config.yaml
num_hidden_layers: 14
hidden_size: 128
num_attention_heads: 2
num_key_value_heads: 2
head_dim: 64
intermediate_size: 512
vocab_size: 512
hidden_act: "tanh_gelu"
norm: "rmsnorm"
norm_place: "pre"
norm_eps: 1e-06
positions: "rope"
rope_theta: 63300.0
rope_fraction: 1.0
qk_norm: true
attn_scale: 0.0875
bias: "none"
tie_word_embeddings: false
parallel_block: false
extras: ["local attention windows", "a norm inside the MLP", "value embeddings", "short convolutions", "an embedding shortcut", "skips across layers", "capped logits"]
init: "normal"
init_std_qkv: 0.0406
init_std_o: 0.00768
init_std_up: 0.0406
init_std_down: 0.00384
optimizer: "ademamix"
learning_rate: 0.000865
lr_mult_o: 1.67
beta1: 0.9
lr_head: 0.00743
warmup_steps: 249
schedule: "wsd"
decay_fraction: 0.839
decay_shape: "linear"
final_lr_fraction: 0.1
batch_tokens: 16384
max_seq_len: 512
doc_mask: true
train_tokens: 185300000
max_steps: 11310
dataset: "wikipedia_en"
Each number is 128 + 24 x the weight over its row's rms, rounded and kept within 0 to 255. Layers, rows and columns count from 0. Numbers have three digits each. The size before them is the row's rms in percent of the matrix's.

# layer 8 MLP down (transposed), 512x128, rms 0.129, rows 438-492, columns 0-127
094:163165124168134139171114112091124125148156114154101179156142130123128133134118124118133155144155159159099075154157138173107106142140112085155188157175120107097143103113104172102117120143159123126116075130171170140108117152134147101122114172142120148137146134132092127173129130119111106117171152125139148148143145119146104187145094136117115134137107119143116147112090138145120122133128
100:130147136183141134154136151156102100104134096116150103117163091097110152128139129142146132153155140119136115130138135126117121118118092113111146122151147124094129119199137127131103093121145153121119155159144106112142142111097125128126128087132143166127117160180088160132169116148126137134132107113120148146106095138143146167100116121206139139156100131145116167130053060128113145141123
091:111085165122167102140138165131134142145122150109157126109124144094163113151106110106104092143128143187176124121152185128161130154121137133134130121113137145076105121143105144118136122095131174159117133083131138142133128128144158142115116159096153164172133146167110069175117152105082142113110161138112088128119131107167122141115143114123146128118097146144127144109118105120126154108185
104:149097120155101125136128120135091100143141152145085120109119100133110086111163083125158110135067117115108131127140147168122111092156151135152104178153124184096196124128138150117126174115155119150168155111102106104126127122110137142097114128126104120100110161150162117154104167118109140132117133119143185157114127101174141143110122138124129117142128099146065133149146137098133136139115
093:169121099118117097167106162132139117144138127130153107136160150094108154128108166131152144136120137215117126104137120112122118122100132187130137139169095144123135134120110117117137117154141119109160108125120140110141151148148126153141135136103152146119152110128148130112154099148176154188160150187125154118089127114164129160117174114152152135118123136155181176129130110116101088091149
090:157131145135103075103160115187114134146164109159126098122139164123159146148124123162135090132166164106150106100145114157132146096136090113121141154135104134177108122095116161170130092136146163141128105151116103100158143141124134147129138078133150103101125123140151127134104126106168155076113110150131103148111125182094113122119143164092143125090133104123099150115117154158163116120149
105:114137116146115156105067130150141084123165121155095109104121134097155141125108147105137154171126109143111171154132111158117132169130121119140111133162137087093132137130202131135131124154089121127109123136160117155121120122118135127155126168158088129118117100148201102123122110127128130128128204111131159117123115080134156134134084098161149107106125106159105144158114131141133137120162
101:142157196121097089152159140124129130118119130134131123112143136115122162108177138132111126112122128120098106082134112137107172135115169119140124162112121122108102126091091127148099152150130105145149148068117165132113144143135119121109165104082152126115143141135138130121136146134113127110123121130101140142115094113123173176184082195115116082111140140087144130104148191115113132148110
096:131137146136129129137125114091087140161148095118114136099150126154140156099129109125148127124138149096101127105163159193151117158120088109172098155083062119126159150160163113107128159068112140123134141147129147125188135130119155158085123165177102120134099151138140124147118170150114141140151126105144133154108137156146138116142151104139094125146144123137183124111106113141105148134143
099:114157128151080113127139137139189136129131085105157121128146170127120092127138126115148151142135156115126140086140121133111113136141128120132200140166108116132146105146135130145116156105099103125134089096148162105115150148139097126139114129132099104108133102138125133150140139142104110128153210124126180122115084152123097131100128094175108143085117140146121108109090149193132105111092
104:184126112146120175107131134109140145088139160193106133168131150104135121125138130087104099128101125108139124126138106153086146139122118127160164152115097113159135113124113115142161131113144161091123101180149110140131163120104155128122143145103096094097110198129117094147120130141108107136167091136158112132139148133112175151157121108110145137193140130095163107105134107116132104139125
093:108139131073134127151122146150140144095165143105115129107139138126104123149123151101136164139121098137128107162085123138082087098131116108141127092121113145113162115069085143143175179118142119128139118091158151100089147092135118121125120119171113139136104131117149122157128174148072128086114140094145165091108121112152153169107143141155108117113124144116132151146097112114119068140143
100:119115133130135099140140103099112127126128126153119127109146124104137136093152122146118115123176130112115074146109138149122045112154151124123124121122126104118138118105164122074152112110104107172130106119116144129109135080100122141152158109132159132132105130121182110151104131128110133069098143120132102087132127203118139115111166116186101130113130079130100136094128097138161159130098
103:152136107129105137106126133101142127139128099094097118093162152115113107067152113171153156150125128124114121092149151162176155145155111161129141156125088087122112096103167118148093180132136146092109136124121166077157080159108133140158103154151109126102101130079150118139123157128165126147116117177153144142129151127130124136174111126090145132146123117085123099110130122120127123144107
105:091123129141097132171135158124162158150095153104122171131139169158131106120075098113133116115122131113069147088111139115113152128109118116112133129123139116125120103106124128163118122177161126129160127079144134151100092145142119117135119119121138100133105139146117097134131117180151099120134103119147184125129110102098059140114142140110105144092125138099094107125082139121187091160149
102:173141140126151117131161101119147098124110135126144139123108149115121106127116156169101116100166130156136133175140137126125150117168181126105129130164123174183085133098110129127132125128111161125119109116139144120148157157143166103081141128127118093095121126097152112167127130126163178099152183136122119160152089156122150086134161144129127126136101088069144114151152136136087106146128
093:145164061122109093103140130159103167119168173108178187109138125130110139105149126115108144130107078188134121111126134152121153162111108119147146147126106120145170115110123132127148123110153154126171150169108122138107123153126160133128153129157116130138152139091147152092085135138141135127132134121149138133121107151154106108156195126140130137103180163125145121132177110112106112101119
090:140106115129113053123144157126141123139161138148159139147102136134109160183118111144142186141143110123126152125134154150121102107090152143188107140203109115122128140099120090138119128129162131129135127159129078139151117135115146125129109133129133141152105126150089149145140090096118115145101127123152156078111116083142105125142183160102105161170117148118146158098091124127121115131125
110:170143069167135158153166145143115118135170158148135136132100130118111109103160145114110127103143110164111152090090127123149166109128144093105114111147111145078118143147092139157101136137101108108116125111081125176064113163128101135064151138117133125141114098097134102139140099115139169094103157161110110139150136088102118127105156124116143118130140131133102110136145085134148136107122
104:151141091093163169100154157117082126143145098167127148134122107102115081116131090121108129105113110128165134140167105098149112137135120117094128131157114145192114147108093141156129077142118109119111140140162143119156135162096170150155095171103107110098122104097119157175116158130159149079128131152129141141163165127129142103134127122098102101116122161126133123109087147151146141126121
093:116153141131144140118133138090141109109085151136123145140141146145149150134170097149109118114135097095142144126140108101107114125141105126093149156100125167094183137107123125139114146144096127079120104181148153102150163087150099143152161106099114175160130131134129120130150155117137156096141129128171131105169154121134178167129189117137097146110122139131126129129121181144081080131116
102:127109128132117118134144151132104148102114155134133166077167123163166109118096121118153102160104115118082087125121155144101082142173147120144114109137188130099100097124130125096151125069130134146132117125141143111104095134151136117107123128153095095088117094086131087138129150155108094085130139153123107137129135071167134156098113122122104140116185152148117154126122097120147146146145
100:124125149112140088138118104146087102169101138119122130094144123129155149103120109159117185087141144155110117125103160137129098120108116142111137138151125104135150141087132089142114084149131149111136150135065159142164123151136133122075138131130125165068081140120111174156151137145131133132113158126120127150137122148114099133098161140065159126136137108111112200108130103146130096138140
097:071141054142103104165124131138122139104110144119156117154108089144151115133114103108161131115133179163097083127141126107140106113155138117155162122100121150127132095113125135133136149105131116189115145107144132112077157132099112111137142113116197126093129158105131107162113129105098152106147136117124148115103139068153152146150127132143152109150116132172129125178115160116116120132152
093:093191117091144133145134144086187157141106126142084160136122145074135109151120104123153115112131162150142113122129117146142103124105136136134104129168133121086135150118155124114086121115110140120142155118105121152123145093120157093163135134129194119125164101151155129099099150140111109148111163151142155086169091125175143116099125123127109109100121139119172103142151092160112156134109
108:142073103099118126115134151157183139116151149124131121126125147139128116112120152097186114111077110089148153120138143142117124081113134157129155132168152132099142107110140117135124115173111113130108080100126103105108122164144179165108124144086122129130110130107139134160111086145147123159105154136141160138112088113184118133111101118175165094152108129106102113132143107134134100111075
101:126147171136109152139105130133147150143153139159128153146088144136165089152149116132160123155123089140156157148156166183098133095102097124114101105115171162143113106161118120129103110171157106133142130168099122110145140148211174148113143127114099096114141139126103082144077154114133108117120090160129124144117109108141170133118143119132113101136142115089147139101130122106146130138106
100:124169132111158088112132086136131109115141103104123124117147099081134125138132147165065117136176097107153131120153111171119127164156121129088132175133170130109155158122084126118144128148150137132141119159076138103127124163118127090156129141131100114147126142128111115134158127148173134086141125118097150125112176156089126175114141139118121162114138160087081153111151090137113152119129
115:137104128116107148063154120114116175138094114072158154146143128117140089134133120148120144131112160145134151113157138119140171120132142068177128100098180132146119123158167133118162132121113108114127152142111131151103160105129164148117140148147104149153148156150146137108168128103118094091168106105073129134161155112117158146168092148103126114137120123104134111133121152086154106106148
079:127124161130106095129139105129130128144090130103084173144147126124132148087111127111094133111108149132131152165136128160101118170121128154113102109120133150156135148129115193122117152152150089136136092110184111130152102099084114092084130152113120105118148107115151106152134106124134119146107135148112127116135140131097113083155100149131121139153107134213116158064112110117135109100091
090:096126138120112082137118085066105114131166140127127170155122143127123158134170114117099099136141110151123159105154163108120144152130128117157120136096113126101085094102112113086114129102073157108149124112122131124131140157141135102110106164092118108198102141143121078120148120112089154130133132144106150115124109107143097094161110140128117066141130157169137114154124108133108134098158
096:100171142121133145125103082131144140156138100166121079114112114102130115116120146155152109111122087149103088143132136153134114120155145091108113084146117138099142105110127121126120160082144130086072133146118155061144118157097137146114138129162123125098118142106136116080129123142088119127077093115106122162056123134113139097151143126111107115145138097141141110118115087122075142119132
103:118145151095109110124103153129108131149134140113134137163091117129108084189146124119104139165117150145081125155153109116100131129116089147135132089110071053150162135157100143154092126120119121161130110157147112141126138163121121119108085118167135099104149155111131158148147134134136093124125138109101120129172133122132118150085137096154184132103123149087112118133130157106133083160105
093:121141122109139162114094130098132128085106128115097163122128147102135123161116145083110116104066135134139117129107130101136095107106101134116096201157138094115110158156178140102152125068147117135113099101110130156096115133161156124133104130092135145149119092111090101118137177128170133089150111132116095114139103167130144134125129123102103131102133156144182130116107145133169117126148
109:144124120163083144132130109128119125111136131130116086182150126086162156145093090122157136122126174164150079106143161101121144083147178150139120122148136167097144093096120127129121135112079125104147112111150118090149151098114147114137145088192119109082097109116165095099117125118122151142128143169150121168155132140115109137128129120123123126124174106096104112107142129159108125133148
092:106149107095136137098127082128123165132108155099135140148158122143079127119152120119158132173161100155135120117131135103105079160116153113164114125137135109115159127111153125152136112111099114126076122128136148129080131119119156163166140141131095121112165128106126124166066175123134162103086115119152134120136143129127147146183143137115147131095163142167138124101125157098118119161062
066:099141106063171125135099181119093110118115124135104123140143153137136130171113113130115136097140134088118161130128123145124125097129106150091110128090143122101154087127128178121126143159112134149161150145099129134117139153097127097171112163153104130132140146132159136129115122149175131082138118130142186131110133130130085138101119158131113133111084140211091126172123159139134134128102
097:114148084124129099112114127138159117105128168120127121155138131096131154114100120104102127147167168112142146081131127127158117123116117062153155092100131130117161127162101117130175064109110144158089155154153146112102096102135132146143114137155111190158170120127133149125166167119122134126117134121113116141159135082093130147121147139136167153100118131119143108095122143148156135070141
102:173097160136131123105135159139119136138139129140158171119112084124126122144085133172132121121154145144111108119098146164113113104101129126161112119133143089118116161156101091087110118084098154123107125130161138125163131134116129102093118142095144063112149140085145124165095141156113143110082117129092153150139107130129078144129102154114113092166155148083109098123154163129110105103157
110:109116125107156120150118175124108156175153104163169110108140114142151140108156094106115132088097123133132114102089101123135126127129095108155097134124152148071096132110180152144116144090134154103133111118103104153097142113163075095136158135103133102149144126105117127080134120146139091121132095134114125118097155081114148084086085113100121109105136148123107127124113099112106162162126
097:072141104145129112149131147114133130137121123096114099130110132114101104120106139154122121118144091114150151135144133103185119114121166145100120134146143076099171178104108156132122093139105137186133170156101131141134120139155131127163158152146116135113088115143146118146137117121132168145158146124085148113129132107107111149100113150151182115135113133135041103136088153148170122115100
106:108129124114111125178151113133125162149120108139133144137131104118147141182077150137132127129125124154145125143135140122106134137142124101131141116157090109141097129132131146082146135130161060112138099076143128142080111138150140154142149151127107129108109134114124143163145162149130162132134140117174167126189136129141112215151092114145127142121101135090071125105079157130098125130127
103:121130082129122117140133142128128126146158089156126106134129125124096062101127122104119110154055132104137131116116151117110136116138109135099151159119114134149117101137117104138115084190155156124118115133146151166132122147149103115126155041124141148075131145122147128148114148100136128125103104128102078177155134092133140134114134084168127117130117094065136140106148122128133147155111
100:176128146134138105093081130137127124115143077151125126113106121103135106152134123142111188100136106144162112068119131115157120112112140146129114104176130121149108095139147135136167176170178102100187118167116120139156118095076144093125136128107148111138115100131139127143128147149145145132123145152151136096112135136070128097129126080117134099124142088080100145137146113117129144111131
106:120116103097161142098156144114145142121127148138072116117119073155111127144158146075104061107130096110125147123143136130132127146135111133128161116158113104131109092093088099106145156153102153182166138131119158141118141155081149138134150168154121125149106114120094113159133117123096136091088103089111152123128118134138133115140163175144109144101164145129146122145140122083113168149108
103:151110145114119185139152145135133177111168099113175145129090067136091092124169142113136147139132115136128122093125121088151148119132126124137120094143114142099169146115135150148097174151136129151117131121166158118129130198173137125107104108153154099152112114140107119177115142130121146127123104133109180152137090135124168111079117140129144129101125102073135157125146143119127130135158
100:105123159129165101116100092123118121137111152190125098098158124091140121109112138123148085158103131135098153108110137150107127175125111091102147137135107136153171140153113095113128099056132139149122155145107135108133101109110089151139115119101124105164147139116137099175156137136137105079110151116136111115138123119168079160117159131177114135128123084107155121134105104119165149113159
094:125131135123111152114114124113104114158114124145128186141099077108109119134106173159108136115143094139147111123153131071119098147115132101125137154131144143180144112104126177133130114124124097135084108135124125110106146175155117127123146116111107163135152164104158131114143099078095148098103040121113125131136125101134158105179144102135161091140175149130136152116136146140109127116156
098:118135136142122117128118095098103108139118118135149091088134161186075140089117102140158115184101091112098138147132126129144110111118141086176158116117133121165114153117109126138140131159156105166137120111165137142099120098086089153123138123124114123165093062095114111128153101119150133110121134106152134131127191146126162102095106115145089135122137130150122121139121083154168130113135
111:148119140127154192083112150150154125132140100141128153139102138134150114135109126128092159135110110171143152123124129129072133151131128109101125086108199105113093126116147138164113098186119115180128113085112139137145136117135154131139126105204152185102138130143158149113118150141106158122123134111074146120148110118131118124125118125139141133162100120085159137150140146087127121110122
103:158109151130141162146147093131143127114159129157124110129167090085121148140132150153136143128117105115126152126142123148131110111141182144114129154179126140117165123153143110104084131127133174143142094109090148111136117142059105122133111067162136080094120156165149131137086104148132175147110109100122145166158138130104116108126130107138112115145114084080141116162150147141143094142104
100:128124115101090110141093132112143140125151095136110091138143143120132145132131149103169102069110135107114130109130156124124130118142165111136127162178128129100164118157089168156135090180094123113149106168148135166116139137158122113101157141132152089116108113128092134156135131117111174099147145158127061125085129174119079119138129151159142133121103173095111136110133141113096122105110
104:080106125104129132095125107137103124102134119180098132145099098126097089116177109149134113136130131120114092159103135134123139148121145149106137149170164131086111133101138125125088128108076130137139156120146087126130160155130101125110108126115148128146121141156185093151116126145126106084144112133135119136072112149139147136147074133147096091118130061060105129129095131122127147151108
106:150133125132116169091145152150134150126133130102135153156109112138114143129126099134113122135093141184154140111117147129110103118119154084140110101110087138158142138124137139124110152111075120107115124133112105121135109139111145106140127146107115114195103078135113104107089185132136155165108140095175141131125095115135136098093128144140082138127152104064168110082081093135143163131109
102:096115147116109138108111121144100117151134094140098147142097126124143153117128096109145110135107135145105166144135113122153104134091056125172122133133137115125146100138121150163148109119115150122102137071126165098093117129130141159138113104141119114156142107130152117184166142144143101069116162125108168107096150144117142188108148117097156146072133108121151107186155135109162121141132
# layer 8 MLP up, 512x128, rms 0.133, rows 439-492, columns 0-127
099:139154088106130123159099171151152126123155135117157135082137152130128165097096126109105096121161122138133093139111119149102154115104145126126124124113118121109117172153163134129121171143156098174141127067137107152113125128120149144099106081141078116084148166154144119145120168099181138149127123127202133131102124088148109118081124136098112133115113139149145108144114156101128153124125
100:172143142181164145103128106133130096127156154137118130131108122149185125090137136104095110146125113123137147091122104118100126149118155137116099146134138141128106136126113117119081135151187135141115127132146162115158090160135153131121093158181151140098087102132125138100126150152132113154111075165137110057110114106132114146067137128101118142143112133120100106087151129167128148148102
096:163102124131142154111153152110113137105163067138181163118134156083158128078135168140131147129100122126131130122159150125124143160101152145125127122081129078161136101147101190123153142108130106158108137150139120125136147134138126104140123167107105151168179144107148112120095123147133115119175078122111095110136115087108134143151127174134109123127140143118181117126103138121082127132141
097:147127139108128125136149145166100138132116099138143088157125182117134159139147180114106132137141108094116145060134118129131184149162121147092133147147148105123113153096120119099120125149112105127137069102134164145159147162103090123141100174111128136137119132139141157158151115150142138083105135117095127090089167124136098133095110160166089091107155150130095156108126149147116137137114
099:118178147140123133156104165110124134124134109146111119186137144065144132084145114134109166170109117147134114123131097126099087136138156111101138133115132080116111155107101127122118116099111144158175133118091136125127118133094116158128111144149160166122163072109130098116155146140180143158133122177099117119132103123125123122125117164131092059113128138120162101144130127123119128138071
096:150142139163128139123108077139133119164097114161096095173144152163147102116110195136143150091142127113165122127147100155098111145145137086104117118101122135130089059117118104109149196141144122092127113141102109121111132115109149168155142147123106150169157134133162131120126132122150128102153096153142155143094115146126070143137142137115126110134133107130142088120123159096114158147141
098:144091106101148147145109130116104116155105149130161157092122151119160126135110164108129177091109109113143110145072119138120123097091150158142155142111124107137163133141109098087098092132129147134113135151072102124104090130122123130117117120111126129146134121090163138112121161201155113143116143149103143154094125106094124136073103140133139090149162114059139126125117159116161147139135
098:148134136130137135099134130167161153158133081108116144094134165150164133123141111132109174139089104118124121132165140126141137173126162171119141125136128133110168142130135108133141137135153094151102210147103122109132174111129097141091136159148088112144159102146140101094117152063144165155113134116146146096132143125079121164134147155100088114117147127136140178136140136097134127119125
104:167148090141124143083158124156120151155154110131092092100134137105140125103160130120112129105155123100154124106147119121139106113087163168153158122155141125066144088136146136160113145151113077134139127127133151156099128123108111148110068112166159143134129160132108179123112104130114152093120126188137114139129086128102164121144132131109122087094091143132111103133157104154140159159118
090:131111124133149145140154123102141137143109143119107127153128116084140125132103140136112149120181124130164122188141095106133101142165142141121110123097137111112143137149132177120135158147114126143102101133153140111152150110078093112085120112137155129137145112147150133098191164149144131163141143067159097144137152156089052183150151145120111130151116092105111085118101128118117130128132
100:128128133151127150152114154114154134169102132141119130107130137111085129106119133126139126128122078120117154162089130137120105151067188150121152157110109121122109101139141171135146110123111131132111137129133111140095136101143133151115091117081140126187130107154146114118154157091124112178110126163082126132131106156093106117126117128069133118151170068076160115098132127162137161153114
098:160142139152142144091140172171098093173128106163136097116101133120156159137098163113161083155172165145115157134134101142108097121130170108104104129131143082127113135136147157164119163172118117141081158131129122133149089123110108125124106139141155139081110099122116093139138138153120119133143147130142135112119160142130121086141133134101097142151122125100113082133130153150177186131149
101:129139066126146139100146152120129137138135132129110164137120147134128076130146088097122144161149143044125159125109123164097165157110154122107106114125134137126126135166146092133098148172129096093129131105131118124105111167121102114127091141142068154119135160130118121093164118141160119167104130151142107139125113123078136154126150126132074148079115146130100098137172148148143131134111
100:126127148134119156081156139157111158130086108109123151148117153069118110129129077131135142162103110076181115101106138119094161140140137132135113145129100126070139129092109153142087116124152117177179143090110151146154103143089098149122118114111118137138187162123144139130128111091138155107108139152127127144157146164117156119086145164106142132093112131112132141118157142121118105153108
101:134106117129126142156106113111160106138101118120109100139092178096150111110131138123122118169096123148148138096104110086125157098166156133086101115081152135126113126155128163145140155169149113106120146122141111112111124103143118125132164166101116114119132127095173135110142116125171140159133163145141072098075110143111057128111126158114115109175096094126109096165140152133120147139137
088:142143145163144123134124139175131125187101150135101125117124165127141108085081160095147086157157115106130176113108118092111125132161129177112103128153102079096140113103153097125130103109114130106150121167066135119113113108129117140118137143132110149216134119141146161126139109127163148102095110115116159141117101139132125153119101147161135157127143147103089105111116137154121131125109
096:148123136135155147117138167153113156145114139141155108172170135083138150109135116105072171100080150125096130112166161169115113178125147126149125133124135112130146103101131115139086130138134124149165133113105073110143094136087110094113159145133126118133146131081107115136086075129130121189086141129113151121145133104137113131074100160109121150132099138134151099110118141102121133114107
094:140111076157155133119131095133119147134151122103126107137125168146150160116116098125105139132133126120129113137152126102125141129144158157135192112084110090113134126106145152162131143182129078134158106077172139111147108150133141170162124159127104161132135096110096102126127129139125124112124120149167114111143122141122055120085113134125143093162090106117156163171103127101170115147149
094:137169116152142145138113112125130120137151153138147101141158149066115098116148107098122110116090156067130160090148095132094154141128184103136130104133128094117111133105133100129133157149140138160123116157113152119131097151096103132115109147129124160134138106125108188108143127081188132160143122100124087120145096128112147163106176141114099116115138159107151085113121140112175112146116
098:108128125149102167163142114092125142163120148137133080148092132101133184094081108092122128129148122116128139111143137068150132165092164140123130153119172137160122149150158159115119145143122095111100140108163128155117069113136120133099104155151146131134157129156113125106182084158127098077091110116135134142132096121080120107122137137123108171140122124089125132129114109166128132121113
102:129153136134171132147120114110139101095130074178142167142108138136135149129094179085144089140161136149112164098164137162096162136127147158124090164120154113114155111091111113115138116153119142141138151110164096139150127155120130107147093207138147128137137121152127130118182136122133124089139100132156123144123093150109119120097104100090122107109101095120177113127138155122110113127148
093:167146167128116128161143147115135119111143114161134155121125139137134167149082151074126157140129137055135141148131121122133105146149179149134126140110172147109073139144155083119107110112101116130128125115109144178187160125119121119147053131128119125152127132135114142120146141120154128157117080104118128110111152088154151159145128106132128089136124146123115070138169141114120118132095
105:142109128160155145138130112149117139176137108091114123140159145116168177121114145108137136114126115143128124109137091099124165169144133132114096145133100166081122127100157122097144125173134111100164188125113103146095099099126117127103091144152176158088118074097094130144184142131095107119123140115156131130099097137129107143102141116136139142126127097111171127131111162094100153130092
106:133160115120126160119139109096138133136162147156126142156110118128141171099145151104124124144119123150145116131105134086097087153114141128140125118100171142085114118144152141090106132117124096131088137119107136160165159156144114179104120114144094131116129130075160157095119091145138141107095113150137135113174108130155129143084152139093078170108139129098190127129078150142110149084133
101:132089134148142143119085131152133123161153123108132139123134154092102137146112140106148100157182088159134115138114108154120120147147138121163157102135105118098153121133144125082147163154146074122105180123125142140117114148125157133101141134164141123121143154119160151077135133146148151171135136149098139139095095120101112071132109133132103160161059107115127131122144147154180154126081
098:144111138123142155117115141124167084111161115105101144110133139113111117119139169134089118119183121107125153170112102094092142166136106130111111101131095141166161085136163147106155155164108136122132132116114118135127136144130143088136116109112147174174128072149114098097121134159116128123113102153130142114138119140140136084115125144126113181125087123089177103126108163118165194126120
104:135128102108135131168113161149135130146133111112117124090140124112146140128100157094098133153123103153130171065110108115135130138146128110120099143110194090123140114155112118115129120115116136122185108106136186114136129108114154137152105137087123139150159089113164126121161133167137175169141152170131083133129129104084146120112075122106068142122144103105115141151121117151104167125130
098:138107144120148149156124123099114164116118115132117107153103149131124109147112111117139101136141083109111097130130118129137166135115160134122102150075144156133146164172148106137118190155117094092113133130127125154170117129110124133092129156172124094117139107145099107075089125120113124144174139095131119146112132070115110181158094142115099134176091137096106105143148124092122155160166
127:130121139146105126118128132119092130140160122178125121143124141149149129147133164091104082136097099136123149130133142129104158123144087129133089109159090121134134169150142124125100125119153097147121136144142055092104130132134143117136122126121125110144133155121155110134144100074091142118098142127138072067179094124163132099076134141152117109091188142132109132110133168179127130124141
098:180123164157143148067135107144139143163141140117146125136128119110134112159155100106123114157112131118112174067130134112134186127115108134127107158114134167140155114101111097090129173123157134086140124107144131142138100180122143143139129172145100114116112104092136120111156137081098127124140131172141128128129099144111076174115136139092102141149114124126095092136107134157096148158158
095:133100138146136132149104147125104121094105126119116088125126143143164135147134152113105122135110136149139104148121131144110106156151196110086113180060136138123102121144146161148108163158157139105161128072137124133115142158100125124146129129130133109133168124092160139100129114127139132188103108130187132095099112127122086110097087113121116131159079084137158141116130130141083142153119
101:156138111110154145122115122117137147100142121124135147132169169102150144088123157146135175169136187100183107120114110147154133146101169118097141113121117097128126108141152156101161125099145083139136157119115142126093147167094151155145138098165138122115194153121145126170095151114118117118104094177090130136090168135159138144096123151093152128143119112120141140158109136116131107134111
101:147133142126118130114165133089156151097142088167103144169157115135165158129156128133083091133126132082125130101068082140101132104121121146132099111115156117153134103137120194156144145135125110135153143114150141123143148071145125141122132151152122097141130107144174119134111092130148109095100077163179110157108143107117118127100153122123078161173136125118126110158118142136106112133121
094:136112157153172146161124154135124081139103120129125132125146144104154161159115082130116138157168144105114155090099094102106125133125137173113120122135149137131156141093134109085095114126160117118160135148101135133153119118106129080111113123139071166108147147176124183107127135110172154144125126096127106153174136154095111141092107133120107109143126066121127107096127132119181144140113
099:140087130127149133101132141102152103137124121138116163122102125089149090112151109105108140121112085124107133145126120126097128158100157147114143127140135131111157070136133110129064144149148151139159124139148120149114098137155086100105080111120163116132131100208163102118135144121104135169162120151133136126102114077091143173144122156107160145137095097101167108156130166146135133149135
166:105111078097109135104165176085117149097167155143130112115089140107148118142150118129128079149116118100119148150101143105120105097119093133153125148101112133107154141190171183123135121074111115135147122127165136109132130113125121139152122127113085114119110181163160096163119122176111116136130103121138155105106134101133146149113139136104134143141140144151147136197105126113123095116107
101:157089141180140151113091128121146113112141112130121134135135135124116152154108105105159126132121120130096137074138123102130159139107137150175136153110134106107161153104124123087094158134123118103125103093126139128140121130097125079081130123076100124116142151194143094118115140124150181108123128085070120185148166159103120113149130111119107139130120124140115106144122154115130182172148
095:157116157131152153130117200143112139105112112102115127169100149095125115148149148113097120155163137116126103109096122105174105164144148086125139148098104129082118086151137160143164121127099107078130161103101113128137135105130105127147151124111117147142157119137146169132119150148097092106114113202137096137162125138137104121133120138113076123139147138115099086137165155122106137146093
100:139153088095129150151109100141102114083123086125129143135134139140165152112148115111127128120161115119138159128100141091132151134131113148138139165148155093134133132142181116097112156104120124133099164115104101128149151177057131126161068138152133078160191153124157119142137166073114130117149115145145134145137111145141097109132153144084117119123100146130144122141115138116125122188129
108:130107131177145134108124127117077103119128117115158129114068142119138135124114144089122122148124105088162133118103103093144145154173151138122145148142120116113114119119135111161130125139119110184136129083152171114114109117101137125098061151138124166125132176131162143114111103159134104145170135107136123145113133134096074114123120121091141085100127096121138102113134201085155147123125
101:141090117124144161169141086182116114129122139134109103115106132132136129095082103071111143175151121109161149125161153101117094144142156163116159128110151124106170095155150159102132166121102115124087152152138139124122128104114139153084147115144090143160145155141102121120162187113121161106185095114116146161138126127136131152132129143134109143155139150101134148115162156113152152152115
100:142115093116156148112134123188122142097133121133133104127116132104133104133082111119143129142179128123064118106128119115097139112104127164138163116137136086151185130141135104100114187152114128104135127110148130175103141140113063081104103100085101071147127154109110140107145145139150117118119104135152153147145113149117119148110119150130109119187133121120097122150104140150107153157154
097:149137103147132145099133150139138080105147106119174144130085117106129136133103136110093150189144160103137143146139141132135130161113140155160104087105135071117094115107106131120111161148156097086158158100147147174127123093140137126088116139128118088107136114154184115104156154141153115121157135137139103145137122103128100130112099098140096190144114112115149122161179112113129111151119
108:139069130153153160155137125111140117082093110156112106101135121121139112140121103115141119131164101097158084108136131118133121180091145133119110127111131138092181144152155151117157140141147144129171162116074129118150134157126084104109105133107112116113112102124139152090142121120105163124097134160114117118165107108081126100134086144077140113166159106102158115180131147135110132150101
090:164137140126124145122125154111099134098151132169115175137187156137089121104121145112143116138156139122163147128100096132147126133107120149102104128129147139103157099105094097123147134136120098113131120128173109082099129169095111160095126159147179117124118133119109124160129149106141149118181152102155079155115101104104117157131136113094112119122096098094163103128126157089158123138066
092:146135141137118147130064104179190133145134105130093130125135160120128163127133135145078120153136103148124111107110091099097180126090122102142104094118112130132151111128157101125109095134068130141074134122141116112126152086105130083139099117100163170142132136138135136153155117123129154116155163115136112122104106103126117095116104138109109166141070151100152154110116137141094103149137
100:116087137148121134155108116127107113137124134117088133132130145098117134107033091112116133131132156030098157096126105111126148140125186128110151166113121099102143123118106145136106159133108103108132112121148128116140097133124119144147110121096122131112205111104159143082161109115156144123086149102109122147129142149119110111106172156120118143118119149124116130115134128119118121169114
105:138142136152140142129107149143149169116125098097116145162088152119132139145080145087129109133134079140121130133120102119113144142124146159153162141134140140097143105125093094114108125124139126147109139115125162171129113153112154118143113144117138165153158072137188130102075152151151145140129167174136123120149131156098161117124119137124136096048145064129145118111155158127089141141134
099:133132114114132152086099162149113103137143086136137133116122151131150123130136112113088142127107164114156136081107138137147164123132176135132088086085169110133099111141129140131128119166118127123181138128129115080145138080145060132140125110121084113145155090148108137124139145118160149095118146100131078129117181139089090101135126134136138107118147131095166099109120164116144158155096
093:141120115104090133104125128122167140094116153136108171172146123124124143140117169120122141106080129084139149155107094116152140097160122156129138133100152129147164131108166126106144161167110083115149133104097145122153118141116102142127112115115125126158210122111112120148185174123138159099137120152168140143090136105133137108103164149096089130101141133119109129162171136109135106094110
096:137130121161135140108109175105112100132106151170161175120142137107140114116129086115127110105151098122098113082129088138089103111046158142131153121123153139145142124127151105102095132142104121143118122116101129175149149086124122124105120090109113124132145132115130127130096098107131135117121102153088113137170138114079109108116156161100138131112101095095118069130130118170138128187127
097:150154157153173144099134100147084059129151103113121144134108145132144142110168140141087134121118156125104139116138097134119134160128168086158121104147144077123154133116109112144114111137111117142127150080128185112140145119118084079113108130131116127154150133135158095110141116141104129162157117137111113157126079171122125118119140147125081139116127044095145094138118127120150131116133
092:149151095145142146107153113113088072110100114140125150148181181072151120097144133143117129083174117130098146103157100120157153151142134149130092129132127168141136060103129115096144119129088113109108132124081120128149116107118112136113114142130131166147121090144157164140127146089149138154141104156120102125172140137143097126109105123094141127134133117128158097100104164112152147161136
101:139138108158169146157154138134151142184145110117095103133125153127138148108094127129133188168126123102201105091116123131130117149148180125107122156098146113130097108152134105116146117116152102082183138134166138140158133120122143167079108173158133094110150113130115132110132124155139163112130131128170125176110110130132151145143134139117080154136174095094104128139128115125113130130113